Weights of a small transformer language model: ALiBi, 13805 steps.
Each number is 500 + 50 x the weight over the matrix's rms, rounded and kept within 0 to 999. Layers, rows and columns count from 0. Numbers have three digits each.

# layer 5 attention query, 512x512, rms 0.036, rows 0-50, columns 0-127
549506464407388547571543533500503490467507502495542467501589575528487497508500474533535445578459493441458512508537578532573471432509413511449515515534553444495459553503541572510566544478572440525553583455597508481477562505538405490461472542570550477518563493511563511479549504515450531501539530497452456540560476486550474547442461510492443483626563479542564521493526535552497542488467
441456547555546507410456512530544447539456431569526542493449451456522524523498462574530463449503482556495531528499487451474524533500561501535408484472526564497513508491521459481553568476451540513459516475445500495535524418446490566500479495444494509501543560459517524535483579439454473519519496433540495533461520491555500503491508443533488541534467456576482432507461515538474553584565
547463483504454514606535506478405460480474533527434514469480533534601452541530551439538567515496500482508481443483481509465476553491461484462592559499479515499471484507491514445494567501518536525447512482551524474487497524481531438591536506545517493487416500506531520464496481466490544390446502523508515469515496522493544456536552587494549441470529483473429576562459496459539428441477
509527557442516500510502486440463514531540499503562493453460448570510544432481569490433487500458454482449400481547522493556496486529485538485496517509461523516499528429541529530474486461578471517475499438569512522496501604601505432434474445472482454492431468506419500476520506457537453502481481599593500514499530476453465483432481494498543451453551455547495521486488512467568503409486
507533546421492469471524497520503528494607506449535494541509536487432530484485475524486426457498499552399534550556519563504495489553491470512396456497550471472549512500496492516472485405464497485483484461597463377511504512500433411379484439517509500535548408504439532515589464518512472496508434551539452544498553440541507503395494452515523472512506439541517499525525510517587534509476
476475488517519502532473488463412499480478482494491542480454514572511538453458548558515565480532498506458605416500455443470512483522537522476481510464489475512451474516452488587443476468552544493507453478413510503483489498409508510548534492494519503515534567473476485513415514557422504429452560440451538512490463514448477511487482519451499451503529501539562520521503470480435539486592
454489561571469446557527505463490439505502536525577547489557508546439529418574488425475490543554538493537487499521590430481547544498511513487521534478371478509490487563466452538472475563457442459542512543437520508482548492527501447492348511506480482541471460475491548493489476561465600477520429464506506567577526408544525495465501549502530500558480470512481549420431533517536522562491
544446514478478486506469509517444462548504472512479504477533558591398493486518449385504480456531537428395448544493552523588532417445432470499509406559522510524511515567455596498516512465393486503430471598581488473531564500537508473485481451636467476569518469497459457544544554472618495585552513567414519506466493585495504512450423525529469528438519465506504535444529551443550462530536
460514552627478430516485490561463446484534550485558583529499440514461528465506504444388585516482488456542402505509483511534491506532607496510485503472404482533514521449449510539466437505422509493554478526481542508517493506470572558403446502575488466404461482528467532531481494587495588529441484546578538470574484519554577464455503565496490501476515441404396374564418467452474464452502
515500521558488531501605498535499505500470520479458501509513441541421447505536564478475513474498489505467525458545608456513459540470532539489474574407506475505517533418512513517511478428528520489525487576491566459523516530535461476498510452513509495543488438533518465527471436546541472548506378472559502499487490486551544480531545445472522492482579430472532530524586483541498479452495
388562526592528445474473476563472468497521552548466541468494460550405505488559486526385539499513470520531448563478536470419526549467552501487508469461426494528495485482450540567460377513469553481521376491443532533547470458459488577447379519560489533465358421489442519509542485525504503525438446500586515485480437463432556465513529492456530574390538477488478520451537452469537473454432
454474489516543457580513488571537453465523581551461523490501492554463488437415498480471487567540446581469593541475442554544568545496522494449454493545425468514526468575466428500487443462503580466500472516460499499520475539508447496459581571477449456540469519500544560539489553499473471493498480517513457525490472543484397474512501493468535556563546419492531522539457423402498602501488
549533465415458529562401492516464500547478467509525466537604593530515557513505442511540524504441458475457460453506508501486474453536438479455466551544544499473476529552511525469492558486495441497473559413610479480470533485557481484492478505549552535482522485531553555439498519467506507493503530559474523533537568493432476501500525520515443482522509489535491530504463629567530559486394
457450497497456549531584508465494516478514520512436522500468452481504434563593458496578550528436458528480505591485430519485435449502470507546471513483521533435531495460445492507506565489507532469538488465520563581455477516490546557599523460586564491582504477558488480516484512599502556526526474501436494530491519440434612573460510525517506446433456502570481574545609534553513432515462
499494502517542511517442446542468515475429486512467496511479492527468497470547693540524552465439532554328543510544464546547442539477522483492494574427442468490566456488546522476481463455514594486603416459419489436518549449374483490522554558524565500451524496548410541505475455517503442378489494451447519495540545530493512507457613444524494467482479521469529467511499487563537517470509
450557493569496456476470423515431474562535462604483504434392418456500515482518511511386571515506380488490483518525488423487536523490496502483473543485391438507496520493482459578472447505549531505545489466517514587516397535549512542461451481499570499511506484523460531510513478577480533525481508505550518530486477468455517507503467519459513549508508494562466442531469465489465464544424
494571576558485492440510453449452474627545476530483475466459510472486461440592518569493485481451468551510446488524508482420454484519477504494481522502502496542564472473505463485450556375482535482473565519550510531446429540529517520484492537453464506537467454538512508456479523519551485574482531530498536539504491469491450576557597589542535504540480515517488459581447544579465456527443
513541519503505485560543486493479533464492490420583514499545503468548520542512511579538456519447563516477504508495525548444473487521485524504485455464548530492481482523498516449482499584536467513506411455562494429469505524451467437428440568542478493431496458487506542438581518462495453473502460455530490518506535468511550514625486438538589555537482484457454506580533543491538527590511
504557594439527476563546429509565512433511515503462443424579452506478452536476483518432515548548578567395507437558394553578484442510558494506409418506529492494545518507460459463472548377507533494530495493503505468427498482427531421525571536372485458491501553515576510511496443547539508523478487455551495534469466519437438518492436441510500528569460510489561592509516474512443536507584
534500538487545557552514491528517531431529542482466504519512464459711539518460502553453483474504547448415500543531504627569475568583531485519531457548512455450526494449513525498545485544509489505542404438497576476584530443435498569409485500401597462482520475452447504535535461477571483406481571500552473486517503447502578544539452400459478451481492516439522421488529475537537446511510
516567536450467537545429462496512564561528502473495411530544565450406493587531480506518517488507503582517447482543472398491476517491479455512474539462503535556508468517542533476458441552505498498420525514540440517415466522524490386516435452496502502487436440491557440451482495433584523495569531485554543491473564602445413519529495506508552494463489502519541439460478494541540488432472
504526458461479443445491454494556475539559462524463505486484515470584512469475528533463481585465453414480544442494466577464529416503492490474514437453518470442457535494515430530538529427526503513450569437488537481508507537509478460537570527492558518417520517523504510452609504547526548498459468533501494497527499508501480499403493567462516523538456575475463533484442554423428534506515
473402532498531407438469490488517453534606500524553564443541506428505533482513529426465468470509547522487473450446446541488516462493550556428506459561518580492463441568496521557510464527499485493548337587411425480562526492530482491426479465502454418469567561487477481488531507481503536505490459502463485580493483500419575511533427499552525544462443523408446526469483498400497538508555
498554521463475507508475497581494506433472565501444439491550567564535490486468504520437481587412564527457432529570479531461540462538507452519507484498408488490530443505512493509403515487504501544468590452494529499489531489440486515496529588573495522471501495476558516462478476492480475496485505511532488449526520538460410532498491429521445524542461491498505525465410491519474465465453
528547430451505470457499498491503574459545546505537539442460532504557566509480509532500469405503463488491475530563487503406500494540506537540519539468465436500455526462440448472480424452540485543518570508410481563463489522405531526479487547497504555650550470497528508509542504590510510508470486565471471525401518463543455510460435501448553501564440495526565531452537534471567513525436
453405507570507399563563568496542525502399534449468534497483483545486458519503519428466532510568527539508501500493485443458547522496539511463451471446531504491550504520477441553497506509576459523472515441548567540507506484507495512544497439552526552482500520493468573496524466443525443509410538489541461474480476403499511540531534436480510479469545535544465495519467485497504451486519
506498445473511485512467421468547491505429464505497506529511510475586516481535523541495483535541514517536479469543467544499563456498500487591543454482589456452519504514485471493511501515371462461558514437462459552483555530455519454536583527482486495490541525514470462528491466546443535419518414462524510454564545437531566474489498481481456465457433544426504492493527468476444530528484
537363539533494438549586483475557471451434494500502517522503481538527450538530585457469505444535555509457437434501505495466441435498484439523537507491561490487524473487500451419515537454465521530506469527505473455498584521480469520536513456530478493490555531531503470529505466481465427449495495452471514479542495466465504521422538507503495383479450571495426551498483530462483432540569
522538607461489513530482539534628543460482520526436383551505559538462494526449381599558470448469597576538530584545532572490510483480454458516489502485477511479498527410544493504526493501587490516490514535552520474502546441592447513557455463527480476577481420498513433457561488472555447533532482438527451494512521487439367491537566428534515458549488508574495513536548544572568491464493
464518530523499485503426511474469525498457469542511509495442441515474450493518493476508556502497453492475484460481442426461456420555546537517459540424526547507454509516472469530492482437483458467531538498547464555508433474481553579568525472455527505499551501532481585520451498571475544496507497499461483515514493411450503497478520511497431521525438516568471429540515528512444522468472
533483541475497593488447372458457542526440413574612613556470401443649543493467482525415503404463510504531498486552442542531484551571533561503501506486523471442534601382562516534403471542548443530402477423490441509521542514510543505457546528481427462509553534488412529505494518504437501434460522431617499502523527461466612511487446469565531522613427515460466480467500453487559482521557
510462472517534520425498516523566559545470441544495500458416488440558512580560469486507445413545503565554597522460473485493490526493547511492509419539556499529502527539516445531497492456587537553444469548421457510550473494462478530546565475528417501540501486511482412491453520470535416536470557452487522408464439533443468507591506515575490525504465560457511501509612445518522461496547
557502474427509508561516511447491531466514552519437488478480577490617515480494428516542560486523483542519513481446456529487532489484483507512585518525527522448449492529433488459482500525501453466488528518553520493431546518484501495603581615455476508570487519501514514469473510572474516412496487511463480506434468485420482464524476524456524465493454548480516581526553507486500518519453
523572503505515487470528420437446500593530442421572472544498471460478499527534489548488516495513494521521519463439474469466418461515527503509556510530506531442552457495464536501459518424466523487468512466506473467465482504465481570510490561486443516495457499522482535465483541590528518515484517579432550561466490431374497509585581480504577438463490510477495479537516552506487471536489
501535487493472560541586531470521535524512632519431458547542469528415432481470462445519477578476411475521523473504561520489494511387439478499511479518574425407514534500527479551544528500490534468467500391550515486472467474556413512453487411449554492564436417519484522544573436478557541529558497505467449524492486495508509521437519502364526549464550583586556559422556483573460463429527
441553497582493479500502466444471458565483494528514470449490452462456510508631482478462572470438494554410498445466509420447543485437472525557521532476467461534561473525488514523416538479443500485522481515552474514461520505403535441586521559499439516584439482602523446441454451576445561524487451482489483464557533506429519496497483549532460550398459520480494547456563496495562493498456
525455547543457464442435531502447519437613542500473472417528618483561565487484510453430494535487514460471419540532418523477459443591514492533529500543455436543550455511486541505420477486537531515543575516407511502522556507415529497443433564541484521448498545503423490487492546553450508510448522470548543422510472556536503492403453600543483490502460565487484530483418422469457464520503
496549513462485517529551475411526502457537543434492501481521544517585480502531412419536454557479534508588533537526512521523482527478497522455535457531581472446498499534497559476490528572519436474517532478487557447472553489516495477502523533471492480479407413480450509433536520468480532489500446499530409422473516510499494508628442429515560551559548563441543586469549523481522501555491
484500532474473462490461534499513446449486465559459458460486510474423418521457524576471532519542556458440448538463505516501541377471496493524495474478470521491489470439499495601493487572491421489492518532549511478545534482476565545552509475504501440463501534523518585469576553524485455583428539467499500496468473468546555491437442509556429520489520494455482453531547542524492493446453
490444499530466496510534533470524445491488510484506509486534542497420408572530499454564491473567508490562487477485428513507487502513556474591505487496519499512494472556468469452509583491387584465496568581470489514528525550524466496516593523469412471554532504533518481515548561516503527610569483478423514499489531570549470510496546543495468462473522492502456481563452582460465499527510
524483514424469530578551567588490514471521577492403461505495493531424457469528461417549492477550524552459523511546484551526502482524468443441475466487434538558523477491508484441435455466516534496462443521532444414482488492506574411502553461540451479521540532516471479516512455456576510466522453493505520524532552490523527420441558500548477510546436474533509561445522498501504462426501
456464425465512487481542497476545507507498501425434463529498509521465437527477512483565447603462518457404422529478504484509582383444501430569477446480551573530518433469498540527540521433390542430482530506547491532523547563551558504537571414538495482523482477498469568538557507503544538464530450555442524447481538457494474520440594473481481474364477484545488492471517558424452517450444
610505457366453491603563488450506532422573522472476381463471543460604491504435544473505479534501453505482505524562448507466519486562464497568534482551495440486549487479464467532431524527483510530465543460569517446446564557514493405533571507451503436515486496515439536518495496543435512456495484520491472509429514480577469469432498534485524449524489513505490534572480494473493442441492
457515498488466528570445522454592489486504443547563507456611561510460536525458439543549502526591522463486528364492468494574441427452482497385485450479514505512412480615505468487514457550517467468497513423515507496487492411553496419505445453495480505468528467485632520397602463474531487471534464432489535525582576484484538497536416577453578485514483463525488496449532543482501574488510
472505523463461530579459467467491479486483524510507506538547592612429507426458476488481516538564560483477484447571517471510505496453490518418480491520455456529457502528461498510471421481471509470487475442540513508497543504539472411472456477500521524464481460515509539468504454473537477490495489476516495556548523484526476458475478509428544508526502478498549515456465513489456518424491
437504545555544502491435513385433520502507448435557512466421426526573578510582540430498598471454483503531489489422446407452493476521555595498482529487505556609457522532456566530503488522555467494530483587478523543475451493531522476569441478470535512480513542500492405494406494498474566439470616477547574390479441492492506518521487556470504457372513516434502484561524462459472504447531
505490511496523530501565507484592538430404448479358509477453419493507451566461561489462575417516456554566462485577557420461442486484571483539519550417484510508556520428450480455521480439504536545565558577381550538449506480415567528618505420464492509519496491518502438591405459563536565470514426433540531384472450484532545519475532496448509478441516520449503502512545350489516473417491
547523489544437491492532604525429533436574560492514504453569490531375483544469416364592577474549473436484471466472522522454444468514492497563469563485557522466454507530461536434555508516509512474562589544502490601440475437515481551415445481452490552453544480526540515528540543545446573533512485557403479513460436587589438481439525591487457479504547486514497487535427533500498551494569
576443498494455463487458475543561523454521551509672468485466497526549546432416502608466452458418497486451419592488520521563505461483531505523596534498477487514586487484554530544443394462498517510407542459531450448451585490502494430511475525521499507519559562494470491465538447444450455430526497531524489547490536533541468541420526447462529469489453431537433465467461483450558480483499
439545528480570452464426429543519510539491502489454450498524409509514554453542532409429506506459471530423502594562551514525434497504522414454415564491530462498567539490547509505534422385483544470526466463478494374511494462484504499429496496529584553520448430454511539513542446463482527437505501473517502425531591463499460443464558394403508569541581400497546507449498473547564513473434
510546473466485487500440480469408539538407442526548509458431504510493499495506610527423490472581488491508396427511477431511544414515553508499513450489512488533478518508452484550423462470508482554463548501507464587514470535477542531542501497481474529488515502474439519496442502503493469469483560524521546485444491459520546511465477516499494504466429555529557473481512482493408427455465